{"d_mlp": 704, "positions": "rope", "weight_decay": 0.1, "grad_clip": 1.0}
Each number is 50 + 10 x the weight over its row's rms, rounded and kept within 0 to 99. Layers, rows and columns count from 0. The size before them is the row's rms in percent of the matrix's.

# layer 4 attention query, 256x256, rms 0.0536, rows 40-61,104-125,168-189,232-253, columns 128-191
056:61 50 65 61 65 55 47 38 63 53 55 48 44 47 43 69 60 43 44 46 39 45 45 37 46 37 47 62 28 46 72 51 37 51 55 34 59 63 71 34 43 63 44 40 52 54 54 50 46 41 41 38 55 56 41 48 44 30 58 52 36 56 56 36
070:41 55 56 44 48 40 43 55 49 60 38 33 57 46 38 53 43 47 63 56 43 44 53 33 31 58 32 51 45 56 62 29 42 57 58 59 62 52 56 39 59 55 48 59 56 57 65 51 38 69 54 48 46 52 47 47 42 43 58 38 61 57 45 64
072:53 57 69 54 45 57 59 52 45 39 49 35 54 54 49 48 26 43 64 42 53 55 54 56 35 59 46 50 62 52 49 63 50 51 53 33 53 52 55 52 40 45 57 54 62 51 59 40 58 61 52 35 58 62 54 45 60 61 35 61 50 43 47 46
059:49 43 34 50 74 38 52 46 45 51 55 67 46 53 54 51 51 73 36 59 49 49 34 54 50 37 74 56 56 38 45 65 67 45 46 65 39 39 55 52 52 37 41 36 33 42 40 52 52 45 63 43 60 54 42 54 55 55 43 52 45 53 62 57
087:50 59 58 51 62 52 61 45 52 50 55 47 54 49 65 45 50 51 46 60 53 57 57 62 43 57 56 40 69 54 51 63 56 56 41 40 51 49 50 71 43 44 57 42 55 43 49 56 55 36 55 50 57 65 51 38 68 51 42 59 50 49 48 35
067:56 45 41 48 52 39 47 49 36 49 54 65 45 50 58 43 66 55 37 54 54 44 44 58 51 53 58 45 43 43 38 65 72 40 57 71 40 38 54 63 56 57 41 52 52 46 39 56 53 41 53 30 48 43 68 67 43 68 40 42 68 41 51 65
071:61 54 62 58 42 52 37 36 60 42 41 50 37 37 57 43 41 48 43 52 58 55 67 34 57 42 42 60 53 59 61 49 42 43 38 46 42 53 36 43 47 58 57 46 44 42 35 51 63 39 36 48 61 27 61 60 28 49 51 55 58 38 48 39
091:50 54 53 60 71 61 45 37 49 44 49 53 38 39 65 49 62 50 55 59 58 66 52 53 52 60 61 52 57 41 59 60 39 47 49 41 40 64 48 53 45 34 52 46 43 43 46 48 60 49 33 36 57 44 67 54 45 63 43 62 49 39 63 52
071:37 47 47 42 52 43 58 62 45 36 53 54 41 59 24 47 48 47 56 33 45 58 50 60 61 55 62 53 40 56 46 21 52 67 47 49 59 62 46 47 61 31 43 38 60 43 56 49 31 38 43 59 51 46 29 45 49 49 60 60 41 28 73 47
109:52 52 51 58 56 45 56 46 46 48 59 54 43 41 55 49 43 48 48 56 57 67 68 55 47 51 54 55 66 49 55 58 47 57 27 41 44 38 56 56 39 43 62 32 48 53 48 50 61 48 49 47 61 45 43 41 49 52 49 43 43 43 48 28
152:63 36 44 46 44 50 42 51 35 52 45 46 40 38 46 53 28 46 51 59 59 60 56 63 38 49 56 65 45 31 61 57 46 63 48 46 31 53 44 46 39 55 62 48 48 57 39 56 47 71 49 38 68 46 81 50 54 52 64 62 54 45 65 49
135:43 32 58 51 67 60 46 44 35 37 51 48 54 54 61 55 55 58 62 55 73 35 53 53 36 58 41 60 61 58 68 61 56 52 53 46 51 58 66 47 57 57 55 51 53 51 50 37 76 39 52 36 58 54 45 59 52 47 54 57 72 58 62 49
150:51 50 45 64 70 41 50 33 41 56 52 32 53 58 45 28 65 48 69 45 57 38 32 28 50 40 43 57 59 46 59 64 62 40 42 61 42 60 40 39 45 48 38 39 40 56 45 40 60 60 45 48 61 48 49 37 58 45 59 45 55 51 51 63
155:23 68 64 43 56 47 55 39 64 56 57 39 54 44 45 47 57 48 47 49 34 52 77 47 51 52 46 37 59 53 55 48 41 54 46 61 46 36 56 46 53 68 49 45 53 63 47 50 68 44 57 53 60 45 49 37 63 35 49 33 46 55 48 43
160:62 49 49 73 52 61 49 48 58 55 33 49 45 60 42 46 53 43 46 49 40 57 40 61 40 37 37 44 41 59 51 50 64 61 44 53 53 38 55 44 64 38 48 55 44 55 50 51 64 40 49 18 43 56 38 26 30 52 62 48 58 32 32 57
134:55 53 52 53 51 60 37 23 57 43 43 53 44 52 38 52 45 55 41 69 57 48 52 52 53 58 59 48 40 34 42 56 50 36 45 56 46 59 39 57 27 34 38 48 52 35 51 53 55 55 38 51 59 52 66 38 62 49 48 58 48 49 47 44
152:50 67 58 55 55 50 40 46 37 53 38 50 38 59 61 30 52 48 55 46 42 35 63 46 50 54 54 60 50 48 50 51 37 49 52 51 54 46 25 50 51 59 31 63 32 51 46 52 40 53 70 56 59 54 58 60 33 46 70 47 58 60 50 42
156:33 50 39 36 41 58 49 40 38 49 33 39 60 45 47 55 59 46 23 42 53 39 62 61 45 28 45 75 58 58 50 49 39 58 50 44 52 46 56 58 54 48 60 47 70 33 35 55 55 40 54 38 64 53 59 65 46 40 52 53 59 66 56 50
160:60 50 33 54 68 48 57 43 54 38 48 60 53 43 55 53 43 71 48 40 59 38 51 50 41 49 60 52 50 58 55 32 64 53 32 24 54 54 47 49 40 42 61 62 61 58 71 50 49 66 47 64 33 51 45 32 57 54 40 59 54 58 28 51
163:47 38 47 40 34 41 54 56 45 43 45 44 48 50 66 40 57 58 33 65 65 60 48 57 63 41 41 65 43 56 73 46 44 52 39 45 42 55 54 48 39 60 38 44 40 51 48 57 40 38 58 46 49 43 46 60 44 61 63 46 48 68 64 43
161:57 47 59 48 38 66 52 42 55 54 47 41 53 58 62 65 41 46 29 48 44 54 53 45 62 40 56 65 49 34 47 54 53 48 45 49 35 55 34 52 54 44 54 65 64 45 61 47 36 68 56 53 43 46 53 40 42 46 66 69 52 34 59 46
147:48 50 54 48 42 50 29 65 44 41 46 52 53 54 62 47 80 52 45 43 40 48 42 42 53 57 52 69 49 60 61 48 45 47 48 60 41 58 58 53 73 36 59 62 55 41 47 46 49 49 55 55 52 61 62 63 46 54 43 44 47 45 51 72
066:33 44 66 52 45 56 62 60 52 52 18 27 47 51 42 59 52 63 47 58 40 57 31 37 35 43 55 59 51 64 42 41 52 40 63 42 63 40 67 31 50 45 49 57 27 36 51 51 41 55 56 65 70 51 33 58 66 56 55 51 48 39 46 63
070:65 26 55 70 50 56 44 34 61 47 46 60 35 36 58 59 57 59 32 48 51 49 29 56 60 29 81 58 50 37 29 64 74 50 40 44 46 43 48 48 37 32 56 58 36 49 42 49 54 48 51 56 49 65 58 48 60 41 56 59 44 57 56 55
069:57 55 54 44 43 55 68 45 57 26 57 58 49 51 45 45 57 44 41 45 54 40 58 63 56 52 62 43 56 42 45 58 60 34 50 45 29 50 38 56 49 47 62 46 66 37 36 43 52 35 60 38 41 49 39 43 52 33 56 57 45 69 61 38
069:44 62 35 37 46 44 42 61 56 53 45 49 59 47 53 54 42 33 64 40 57 58 41 37 60 70 29 49 44 46 41 42 49 66 53 58 59 44 39 57 56 57 44 51 64 58 55 53 40 53 39 58 36 62 60 55 35 73 46 26 48 56 46 66
068:46 60 40 45 50 51 44 57 56 35 45 40 67 50 46 36 29 24 61 43 57 57 67 61 61 61 54 39 50 43 59 51 45 55 37 40 24 61 42 56 46 51 55 50 57 55 42 40 44 56 60 44 50 45 54 46 40 42 53 62 39 48 42 35
069:38 51 45 48 43 41 31 63 50 55 47 50 54 58 53 53 44 42 69 36 61 63 61 59 55 53 34 42 65 54 49 51 37 67 54 50 55 62 49 68 42 47 48 52 62 73 47 49 56 76 36 57 28 44 61 58 37 66 46 39 57 52 40 60
076:49 59 56 51 54 49 55 47 36 55 41 52 40 68 60 46 47 53 53 59 49 48 49 44 34 51 40 62 50 66 63 45 37 46 46 47 55 49 58 50 61 49 68 52 45 40 58 50 54 37 52 59 58 44 31 66 50 44 39 51 59 24 36 49
087:53 47 63 47 54 38 37 53 37 47 35 48 56 49 43 43 35 36 68 50 65 41 58 69 50 52 54 61 54 39 65 37 43 65 53 46 51 71 55 61 39 36 54 47 55 62 46 51 48 63 41 54 56 36 75 55 36 56 39 60 51 44 43 56
082:58 49 48 33 50 43 67 53 48 49 60 48 45 46 43 38 48 52 45 40 56 63 46 63 52 46 66 57 24 35 53 21 54 59 31 50 40 52 49 54 56 36 52 35 52 37 51 58 31 45 40 67 50 54 36 51 48 54 47 49 29 51 65 39
096:54 51 46 56 47 44 50 47 52 52 62 46 48 46 61 39 51 47 51 56 52 60 65 55 62 49 58 52 64 56 57 49 63 59 27 41 44 36 45 61 50 31 61 34 60 62 42 60 45 57 48 55 60 49 37 30 44 47 59 47 35 47 38 28
129:55 45 42 38 42 45 46 65 26 58 38 31 49 39 42 63 25 47 57 56 64 65 59 74 38 52 58 58 47 27 63 50 51 59 46 43 43 55 36 51 48 62 56 55 54 52 40 59 39 66 48 49 60 52 78 42 50 45 62 65 44 44 58 55
109:55 37 51 42 56 56 56 53 42 38 48 47 62 52 62 58 59 66 66 56 75 40 53 43 53 52 39 64 64 66 56 60 52 53 48 37 45 54 68 51 64 63 53 49 49 59 57 43 70 46 49 46 47 48 53 51 48 44 60 49 69 68 62 54
138:51 55 44 65 72 47 46 33 41 53 60 36 58 62 42 36 63 42 71 35 64 44 40 31 47 42 39 49 54 51 56 62 59 33 36 57 43 68 45 39 46 42 44 41 43 55 46 41 53 57 42 54 56 42 50 49 61 47 51 41 61 49 58 56
140:28 69 65 47 47 45 52 37 58 52 61 34 50 44 48 52 64 42 42 50 39 50 72 45 54 55 48 39 49 41 51 52 36 58 39 59 43 38 59 45 50 64 47 45 48 61 43 51 65 43 44 53 55 42 49 45 57 36 51 36 52 58 43 34
146:61 48 55 69 57 59 53 47 52 54 35 53 44 62 43 50 53 46 49 54 45 54 39 63 43 42 42 41 45 60 49 52 65 62 46 59 55 42 58 49 64 33 42 54 39 51 52 48 64 39 48 20 46 54 37 27 29 48 63 46 53 31 31 53
129:52 56 60 56 56 58 33 31 55 41 41 58 44 59 40 47 50 54 34 67 56 47 57 40 58 65 63 46 40 29 45 61 50 34 52 55 48 61 47 65 30 27 38 43 53 32 52 47 64 51 35 49 63 54 56 41 68 54 35 60 48 45 46 46
140:56 59 65 57 45 44 40 53 39 54 41 43 38 58 64 27 53 53 58 37 45 36 56 43 55 50 58 49 43 43 55 52 35 56 52 54 50 42 20 54 55 65 35 56 34 47 43 51 37 47 69 52 59 52 60 66 33 35 69 51 52 63 47 48
142:31 47 37 37 45 58 44 42 32 50 32 34 68 43 41 50 61 39 29 39 52 39 53 61 51 28 40 74 57 50 50 49 43 63 45 49 51 41 55 57 61 49 61 45 76 31 41 59 53 44 55 41 58 54 55 63 49 40 43 50 55 59 51 48
142:60 54 35 58 66 54 57 44 50 36 48 65 60 38 56 54 45 74 43 43 63 46 51 55 40 53 57 49 55 55 56 38 63 57 38 35 60 55 53 51 43 45 60 60 62 50 74 50 49 61 53 56 36 51 49 35 56 57 47 58 56 63 26 56
151:41 38 46 46 35 39 52 62 50 45 43 47 39 43 58 45 50 56 35 67 67 63 44 57 58 46 44 67 48 54 68 50 49 52 37 49 44 57 47 45 44 67 43 40 32 55 49 57 37 42 56 49 56 40 46 52 43 54 64 44 45 67 56 50
145:50 50 62 44 35 65 52 48 56 49 43 50 49 62 52 68 43 47 33 47 43 62 53 41 58 37 52 60 48 35 45 50 54 51 42 48 34 58 42 54 56 37 55 70 64 52 55 51 28 71 57 53 43 37 53 43 44 45 60 68 51 39 62 45
143:41 45 52 48 57 55 26 59 45 34 41 49 51 60 60 45 78 45 41 51 43 52 48 46 51 70 51 69 57 47 71 58 46 51 46 61 48 58 69 53 69 33 60 58 50 44 41 43 57 45 51 57 56 60 54 64 46 52 40 37 48 48 56 65
108:38 49 44 46 43 44 40 52 61 52 50 45 60 51 46 67 39 42 32 62 41 39 49 40 53 50 46 55 49 58 29 48 47 30 36 70 46 40 52 43 71 65 31 50 32 30 39 55 44 45 62 57 61 57 63 49 41 56 40 54 45 44 43 62
114:64 51 46 33 43 39 53 48 56 53 56 48 49 36 34 47 51 49 48 28 43 26 53 51 46 42 48 48 59 54 24 64 61 51 52 38 44 47 26 55 43 47 50 53 49 57 61 54 36 51 63 58 35 60 55 59 58 50 48 59 46 71 43 40
075:65 53 43 60 45 40 60 55 40 55 36 52 47 59 53 41 54 48 76 15 71 53 64 58 61 43 48 55 36 43 51 45 50 55 68 60 61 53 41 71 47 43 66 57 73 63 46 51 48 47 38 55 30 52 52 40 59 44 60 42 55 47 67 50
110:45 52 57 63 71 77 58 48 39 27 44 59 55 49 54 44 53 62 49 64 56 71 26 48 45 66 44 49 48 46 60 51 57 58 60 42 52 62 67 48 45 62 53 46 51 51 63 43 81 57 39 46 63 58 33 41 43 45 53 46 44 36 44 61
080:56 49 55 54 63 53 59 47 58 46 42 39 43 47 58 31 66 54 43 52 39 53 37 39 51 56 53 42 41 46 74 46 43 68 57 49 44 56 51 62 42 35 51 53 53 58 50 70 52 43 30 35 53 61 49 51 49 51 34 58 55 47 53 45
100:43 58 57 65 69 64 58 40 47 34 43 56 55 55 58 42 52 45 60 51 57 60 45 58 52 56 50 35 46 41 61 54 57 54 51 46 52 67 63 49 50 38 49 53 54 52 55 36 70 50 36 40 41 53 40 34 49 40 52 52 52 43 58 54
064:43 53 62 56 50 56 40 65 43 45 39 57 52 40 44 48 33 59 55 74 64 55 62 39 56 49 47 44 46 27 60 54 52 55 24 69 59 55 55 31 42 67 46 42 53 50 47 56 72 39 63 46 61 51 75 57 47 42 55 48 39 45 42 40
090:51 39 62 55 58 55 51 56 53 41 59 51 42 44 56 47 49 51 59 41 63 64 51 57 48 64 68 36 49 50 56 51 44 75 33 58 49 52 45 53 52 45 51 55 70 54 51 60 60 66 26 34 43 33 58 43 61 42 49 56 58 30 49 53
121:44 53 37 42 39 44 44 60 48 70 43 43 58 47 52 55 40 40 35 46 49 40 46 38 48 38 40 55 35 47 39 45 42 48 43 52 43 37 51 45 58 55 51 42 61 35 50 61 36 50 66 69 55 54 60 68 42 57 47 39 46 43 55 40
118:46 50 68 61 71 62 55 47 50 31 42 50 50 51 47 50 53 52 53 62 49 51 49 53 44 68 54 40 54 52 68 54 65 61 54 42 53 59 51 62 37 36 38 50 56 53 53 46 64 51 40 39 49 46 53 38 48 30 56 50 48 55 44 52
080:69 52 62 52 60 27 63 42 35 56 55 58 45 51 58 28 60 52 63 55 54 37 63 57 49 56 74 47 60 47 46 42 54 51 45 61 52 55 33 61 35 39 58 51 66 62 33 52 57 57 45 52 58 59 66 41 72 49 60 63 44 41 39 33
059:40 41 52 36 48 32 56 48 57 55 57 57 47 54 54 50 57 43 63 31 53 52 55 50 49 62 64 56 57 38 54 64 55 54 63 58 54 56 35 63 48 52 38 50 47 38 57 53 29 66 30 49 30 42 29 38 62 51 49 47 58 49 59 56
065:57 48 32 55 62 46 36 34 42 71 50 65 55 64 63 54 39 58 57 44 54 37 57 54 48 60 61 55 42 49 38 57 63 51 45 63 53 53 50 44 46 58 58 55 50 38 41 57 42 52 39 59 54 44 52 60 64 80 32 62 54 53 58 49
068:50 44 53 46 49 43 46 63 42 48 61 59 53 44 51 44 36 41 57 41 56 51 60 53 33 57 54 49 44 42 50 42 29 44 43 55 53 43 49 66 41 48 35 71 57 33 62 41 66 42 41 54 33 36 42 41 46 39 41 40 52 48 52 29
062:43 44 44 67 42 46 55 80 47 66 38 38 47 64 52 45 33 31 45 59 69 45 66 60 36 40 60 56 50 28 42 48 52 57 33 71 45 42 69 44 56 54 53 38 46 59 46 53 49 44 35 54 59 40 54 36 52 46 64 36 38 43 52 45
063:52 41 46 60 50 37 39 38 54 44 36 43 32 39 43 41 41 58 35 43 51 36 56 64 48 54 39 48 32 58 71 40 32 60 52 44 49 62 50 53 42 54 70 62 58 57 42 48 53 51 39 57 53 67 60 50 48 48 58 57 44 58 43 42
071:48 49 65 42 45 41 62 66 50 32 54 70 57 65 43 29 55 47 51 62 46 27 62 45 47 58 59 43 57 46 47 35 54 55 46 36 60 60 49 48 35 46 50 54 50 58 60 28 63 37 51 47 41 50 34 41 57 45 45 43 45 65 48 47
056:54 55 52 69 39 56 37 45 69 45 50 67 62 51 37 45 53 66 38 31 60 50 61 47 51 58 63 47 50 47 44 47 32 40 50 44 47 67 66 55 37 37 51 51 48 55 57 46 48 40 33 62 48 49 63 58 44 61 47 52 56 65 54 26
064:28 59 40 59 49 49 56 53 47 67 41 64 49 59 44 70 44 42 52 68 65 29 45 57 38 51 43 41 56 76 51 48 55 47 57 56 59 48 53 37 57 63 61 41 46 51 43 36 56 43 77 58 68 49 60 40 40 51 50 56 69 35 39 60
056:42 47 49 44 34 42 28 53 52 54 55 30 39 39 50 52 48 39 53 62 52 39 47 42 65 58 54 61 58 48 46 60 49 43 33 54 50 33 53 50 55 54 61 52 36 52 66 54 37 57 46 69 47 39 59 43 54 61 48 50 42 50 37 60
058:44 49 41 32 69 63 43 47 41 55 44 44 51 60 68 57 56 46 31 34 43 49 39 54 50 72 67 44 33 44 48 53 59 56 42 61 47 48 50 60 35 52 41 40 57 48 45 49 45 67 46 62 62 39 37 48 54 41 62 40 35 33 52 51
067:45 51 47 46 52 61 49 49 54 58 37 39 31 44 54 45 59 44 49 40 45 43 36 58 62 43 47 64 42 51 42 48 41 56 63 62 52 38 47 49 48 54 47 45 37 40 32 66 51 54 48 62 65 54 49 60 36 48 60 47 49 53 49 71
107:45 51 35 36 40 59 63 37 54 51 49 51 69 54 53 61 42 55 47 31 34 52 37 28 62 33 49 50 44 64 33 50 42 29 63 51 37 30 46 53 57 39 31 42 56 39 43 53 39 51 60 52 53 56 51 53 53 60 54 52 53 51 46 73
101:62 59 52 49 53 49 51 33 52 67 55 34 44 43 57 53 59 51 41 46 37 32 36 43 50 35 54 48 73 45 36 57 37 41 60 44 37 39 30 65 35 44 41 42 44 51 57 50 56 45 52 54 42 57 49 55 57 59 35 54 47 53 50 47
111:54 44 62 55 51 54 46 67 52 44 44 43 34 58 48 52 35 43 68 57 62 49 72 44 53 59 52 56 30 44 54 33 53 57 43 47 66 61 48 37 51 62 63 52 38 62 43 48 52 52 31 44 61 45 46 45 56 46 66 35 45 51 52 37
108:49 41 70 56 61 55 50 56 56 40 45 53 36 54 33 42 55 38 48 77 52 52 56 53 33 73 65 56 45 35 64 50 60 58 47 41 52 63 61 61 41 47 42 55 49 55 72 46 62 44 43 54 70 56 46 44 61 47 53 49 48 46 51 42
121:49 43 64 55 56 49 40 56 56 50 47 44 42 58 49 37 49 41 55 56 54 66 60 54 32 79 56 55 38 34 69 38 52 62 44 42 62 77 65 49 55 56 56 50 52 63 54 62 48 51 41 43 63 50 45 44 65 50 56 47 43 55 57 43
118:51 55 60 68 72 50 46 51 52 36 50 44 34 60 52 50 51 47 50 53 58 56 53 59 30 73 63 50 57 35 62 46 58 73 46 47 52 70 59 59 52 52 61 52 46 67 53 43 59 45 42 34 59 40 35 31 62 54 48 43 44 49 50 32
104:43 51 34 42 29 37 38 54 39 47 46 56 56 52 50 45 42 47 45 35 54 54 50 43 67 34 39 52 37 57 33 50 38 31 39 71 39 34 44 46 52 60 42 53 57 37 30 57 42 55 62 62 43 51 63 58 38 52 52 45 53 38 49 67
111:46 52 53 71 40 45 24 53 50 36 51 46 32 52 52 55 46 37 55 55 65 53 62 48 40 74 49 42 35 50 51 55 41 66 39 59 54 60 45 48 46 62 63 61 47 57 42 63 50 59 43 33 59 51 51 48 60 67 39 46 65 38 53 51
133:43 52 41 41 25 41 48 63 37 65 42 50 63 46 50 54 33 52 38 36 44 44 47 32 47 32 39 49 38 55 30 41 38 34 49 59 40 27 45 43 52 59 44 55 58 44 43 58 30 52 62 60 54 58 60 56 36 63 53 40 49 42 62 54
126:48 53 73 58 70 54 55 47 53 42 54 40 43 55 45 44 54 50 61 59 57 54 61 65 43 70 65 48 58 36 65 51 56 57 53 46 50 76 53 55 34 45 53 50 50 55 67 53 53 50 39 40 61 50 55 38 57 40 52 63 43 60 45 28
099:62 46 55 64 54 51 61 55 65 47 52 43 51 58 54 36 55 61 57 60 55 58 62 55 52 59 54 29 54 53 54 61 51 50 44 44 42 62 38 55 41 52 54 47 54 50 50 50 62 59 30 40 65 47 57 44 59 35 61 78 52 52 43 22
076:49 36 57 55 55 42 52 55 62 42 54 59 44 65 38 50 56 64 68 51 51 43 58 41 37 56 65 40 66 47 54 65 77 61 48 48 58 71 51 55 27 43 52 53 48 72 61 41 56 47 43 39 59 58 47 40 71 33 55 76 40 59 41 46
072:57 60 52 46 44 51 56 57 45 68 44 49 44 41 63 53 32 60 45 58 40 66 32 23 35 64 52 56 41 48 50 58 62 45 53 47 66 49 64 52 51 59 51 48 53 44 39 61 60 47 54 45 70 55 41 45 56 40 43 65 34 48 51 60
080:35 47 40 74 46 58 38 26 47 44 48 48 55 45 50 56 48 51 66 58 59 40 61 55 54 48 48 38 47 69 37 46 43 51 58 58 48 45 46 42 45 46 50 76 57 58 47 60 64 62 54 51 44 49 52 44 61 58 41 55 72 49 43 47
062:52 51 40 33 40 44 47 42 52 53 39 64 57 59 67 49 44 43 55 48 54 58 50 58 66 52 47 47 34 32 44 52 52 38 37 61 51 47 61 50 48 41 57 42 56 27 34 47 56 50 55 46 47 51 46 30 30 35 46 46 38 38 37 66
086:39 58 40 53 51 54 28 51 51 39 46 55 48 29 33 54 43 45 38 50 62 52 51 44 49 47 34 51 38 63 50 52 53 52 56 57 53 42 48 36 38 54 54 62 52 50 45 45 63 53 66 64 36 42 49 57 34 58 50 23 52 29 53 45
082:43 39 61 62 54 46 62 51 58 60 59 59 39 63 53 46 35 43 58 48 57 45 83 69 39 49 77 36 50 45 34 48 44 58 45 55 46 57 26 55 51 61 62 53 60 43 58 41 51 42 45 64 50 57 61 49 59 50 51 52 60 51 59 24
075:41 42 38 46 50 43 53 53 55 43 49 60 30 41 44 38 40 61 56 30 55 42 59 55 50 44 60 51 57 59 17 52 48 36 53 45 36 58 60 56 40 53 58 53 65 64 61 42 44 52 40 44 49 42 45 59 54 60 66 55 60 48 71 47
079:46 36 40 52 38 54 47 46 37 52 39 56 51 45 56 62 51 35 41 53 39 33 44 56 71 38 61 44 50 71 40 46 45 43 50 56 38 43 32 49 61 53 52 37 35 37 40 35 64 51 68 59 46 46 28 42 47 48 59 34 65 48 60 62
071:51 49 53 39 55 59 36 33 72 65 42 66 71 40 43 51 77 63 45 50 52 60 53 54 47 51 70 56 62 54 57 54 62 58 37 47 52 53 52 47 44 59 42 42 30 58 47 54 50 36 53 55 71 53 56 64 39 47 46 85 44 52 32 68
064:48 46 53 55 48 68 54 42 65 61 46 43 55 43 54 56 40 55 46 81 27 30 30 38 41 52 53 44 49 73 41 54 29 37 61 41 60 49 50 52 30 56 56 37 32 42 60 65 59 46 75 43 64 44 62 52 50 57 57 46 30 31 44 36
080:55 52 41 52 45 60 39 50 58 53 43 58 60 44 51 43 42 59 61 34 48 64 38 52 55 52 41 47 54 45 61 52 57 49 45 55 52 53 57 44 51 50 50 26 66 71 49 47 47 61 35 54 47 49 81 46 53 38 48 37 51 39 32 47
# layer 4 attention key, 64x256, rms 0.0525, rows 40-60, columns 128-191
059:37 56 29 56 64 51 52 37 48 52 51 64 66 42 54 45 38 70 55 39 50 62 62 58 42 52 58 42 45 62 50 35 45 30 70 42 50 53 72 50 69 39 40 58 45 47 56 42 46 45 38 41 57 49 55 58 49 53 51 59 68 60 81 39
064:37 61 45 44 40 62 65 57 61 55 55 43 57 60 49 61 51 52 51 56 39 49 40 46 51 42 44 45 45 60 43 43 32 38 54 35 47 44 50 49 61 54 50 47 54 55 58 61 46 52 47 51 42 48 27 56 68 54 35 50 54 55 65 44
064:48 58 40 49 57 45 45 45 62 61 67 50 42 48 47 51 66 50 32 65 42 42 37 61 56 45 59 69 53 41 59 58 50 42 42 52 57 42 48 51 59 55 48 46 51 46 64 57 54 48 54 53 63 54 39 41 35 46 35 63 50 48 49 52
058:52 54 75 48 52 63 37 49 55 60 59 35 46 40 49 42 45 44 62 48 51 48 50 66 46 53 49 46 59 41 72 36 50 66 35 53 53 38 45 52 43 44 44 45 44 43 49 49 51 48 48 36 39 44 65 42 33 49 53 68 41 39 22 55
073:45 47 40 56 42 43 24 41 56 43 58 53 28 50 45 38 58 57 47 54 44 39 45 68 59 49 54 59 40 48 59 44 54 51 44 60 81 55 32 51 53 50 52 53 56 42 33 44 51 52 58 54 43 40 51 50 39 53 42 52 40 49 45 59
071:55 56 66 59 44 44 35 59 57 43 47 51 41 54 48 34 47 53 60 66 51 50 57 56 58 52 53 57 51 44 54 62 52 61 30 63 58 44 36 64 44 42 54 46 47 45 43 47 56 53 48 48 40 44 59 37 38 48 57 51 43 50 38 56
085:50 31 42 44 55 53 65 48 44 50 35 44 66 50 49 57 52 54 47 49 55 58 65 48 43 58 32 49 45 64 37 30 40 55 46 58 50 53 52 39 40 59 52 35 48 74 39 41 52 61 43 41 58 53 41 52 55 54 42 50 59 52 49 61
073:47 42 44 51 58 44 42 49 43 49 31 52 29 39 45 44 48 47 43 54 65 63 56 52 59 59 49 63 56 45 70 48 50 48 46 56 65 55 50 35 55 57 52 52 40 51 56 43 48 41 64 55 47 32 57 57 41 58 71 58 58 45 47 46
107:48 48 44 50 58 56 67 48 47 62 51 45 64 62 59 65 46 57 49 38 43 31 44 37 47 36 45 50 45 54 38 51 43 39 70 48 36 44 55 50 44 54 45 35 54 42 56 43 50 52 57 51 51 55 42 55 42 49 58 44 50 52 55 54
078:59 47 50 30 45 36 46 60 70 43 62 58 35 45 44 34 66 51 47 57 48 43 46 64 72 53 57 38 57 52 51 63 67 55 42 45 63 46 38 66 39 38 53 60 47 46 52 56 54 46 59 60 36 45 43 30 64 47 43 54 38 55 59 57
081:54 55 52 61 34 28 33 55 33 45 62 50 21 62 33 46 47 42 61 40 69 66 51 59 59 48 58 62 52 57 51 39 61 79 31 36 67 38 26 47 57 52 40 53 63 49 30 58 49 51 53 40 43 39 50 63 57 35 52 62 58 66 55 57
111:50 51 61 66 45 38 35 50 50 51 48 48 50 51 52 58 43 71 42 58 44 33 40 49 60 40 62 52 55 38 56 62 37 50 69 66 51 50 53 63 25 41 48 54 43 42 38 58 48 61 54 47 58 54 46 53 51 47 50 60 52 58 54 56
134:44 35 34 54 73 45 53 53 46 50 43 58 58 63 51 60 49 64 53 32 44 48 57 24 49 49 49 45 57 55 58 57 52 53 63 67 46 56 56 46 55 55 53 56 58 65 49 51 42 43 48 58 42 50 52 43 64 54 49 46 22 43 38 59
126:48 68 36 48 52 43 52 59 50 52 44 32 53 32 43 52 46 65 38 69 26 39 43 36 51 63 45 42 44 66 48 60 37 43 57 65 43 56 70 53 42 50 49 43 68 33 37 43 49 64 52 43 56 53 41 49 46 58 45 55 38 53 40 49
141:51 49 41 70 44 53 35 51 41 56 58 54 56 61 37 50 51 56 46 50 49 66 31 51 41 57 50 69 61 54 42 42 45 51 53 41 43 44 33 51 58 57 42 67 51 61 52 61 45 39 67 32 44 60 33 56 13 59 56 54 51 45 38 36
126:50 43 74 34 59 47 40 52 68 55 45 59 53 51 50 48 59 52 44 59 62 57 59 35 44 53 50 42 33 25 47 49 47 22 37 58 53 49 22 54 32 47 35 64 45 61 53 47 44 34 34 39 65 58 65 52 42 51 41 47 52 49 64 33
127:48 56 52 61 34 44 53 45 45 46 39 48 46 46 43 47 61 52 50 53 22 35 47 66 53 54 39 42 33 37 48 19 58 57 76 41 62 23 69 48 63 53 49 66 47 60 43 51 47 40 51 60 47 44 59 42 40 56 49 55 57 49 27 51
138:44 35 50 40 54 54 50 46 42 52 39 36 65 41 48 59 52 33 55 44 49 40 45 50 37 47 32 58 53 38 39 63 26 43 55 30 57 67 66 57 50 62 46 52 60 58 60 46 42 33 49 44 45 44 35 47 44 37 59 47 38 55 86 37
131:56 56 35 60 54 53 53 32 70 46 56 61 47 51 48 60 36 63 40 48 78 45 59 64 47 46 55 52 56 46 62 39 61 47 39 47 68 51 42 46 60 50 47 71 55 48 70 45 55 72 42 59 43 54 49 52 61 56 47 55 70 45 46 48
143:52 39 54 36 38 46 46 59 56 53 42 48 47 70 61 44 43 42 47 48 53 46 56 41 50 46 47 42 44 54 63 38 69 43 55 60 41 64 65 45 78 57 37 36 55 38 46 44 52 53 54 55 53 48 40 40 29 54 63 43 60 47 73 41
146:51 58 34 51 47 49 55 38 57 44 33 41 46 68 50 41 51 53 47 68 47 67 37 58 53 56 56 70 34 76 55 56 72 40 58 37 48 41 35 54 69 55 43 48 61 39 41 55 52 42 47 57 54 55 44 29 57 45 70 56 70 56 55 58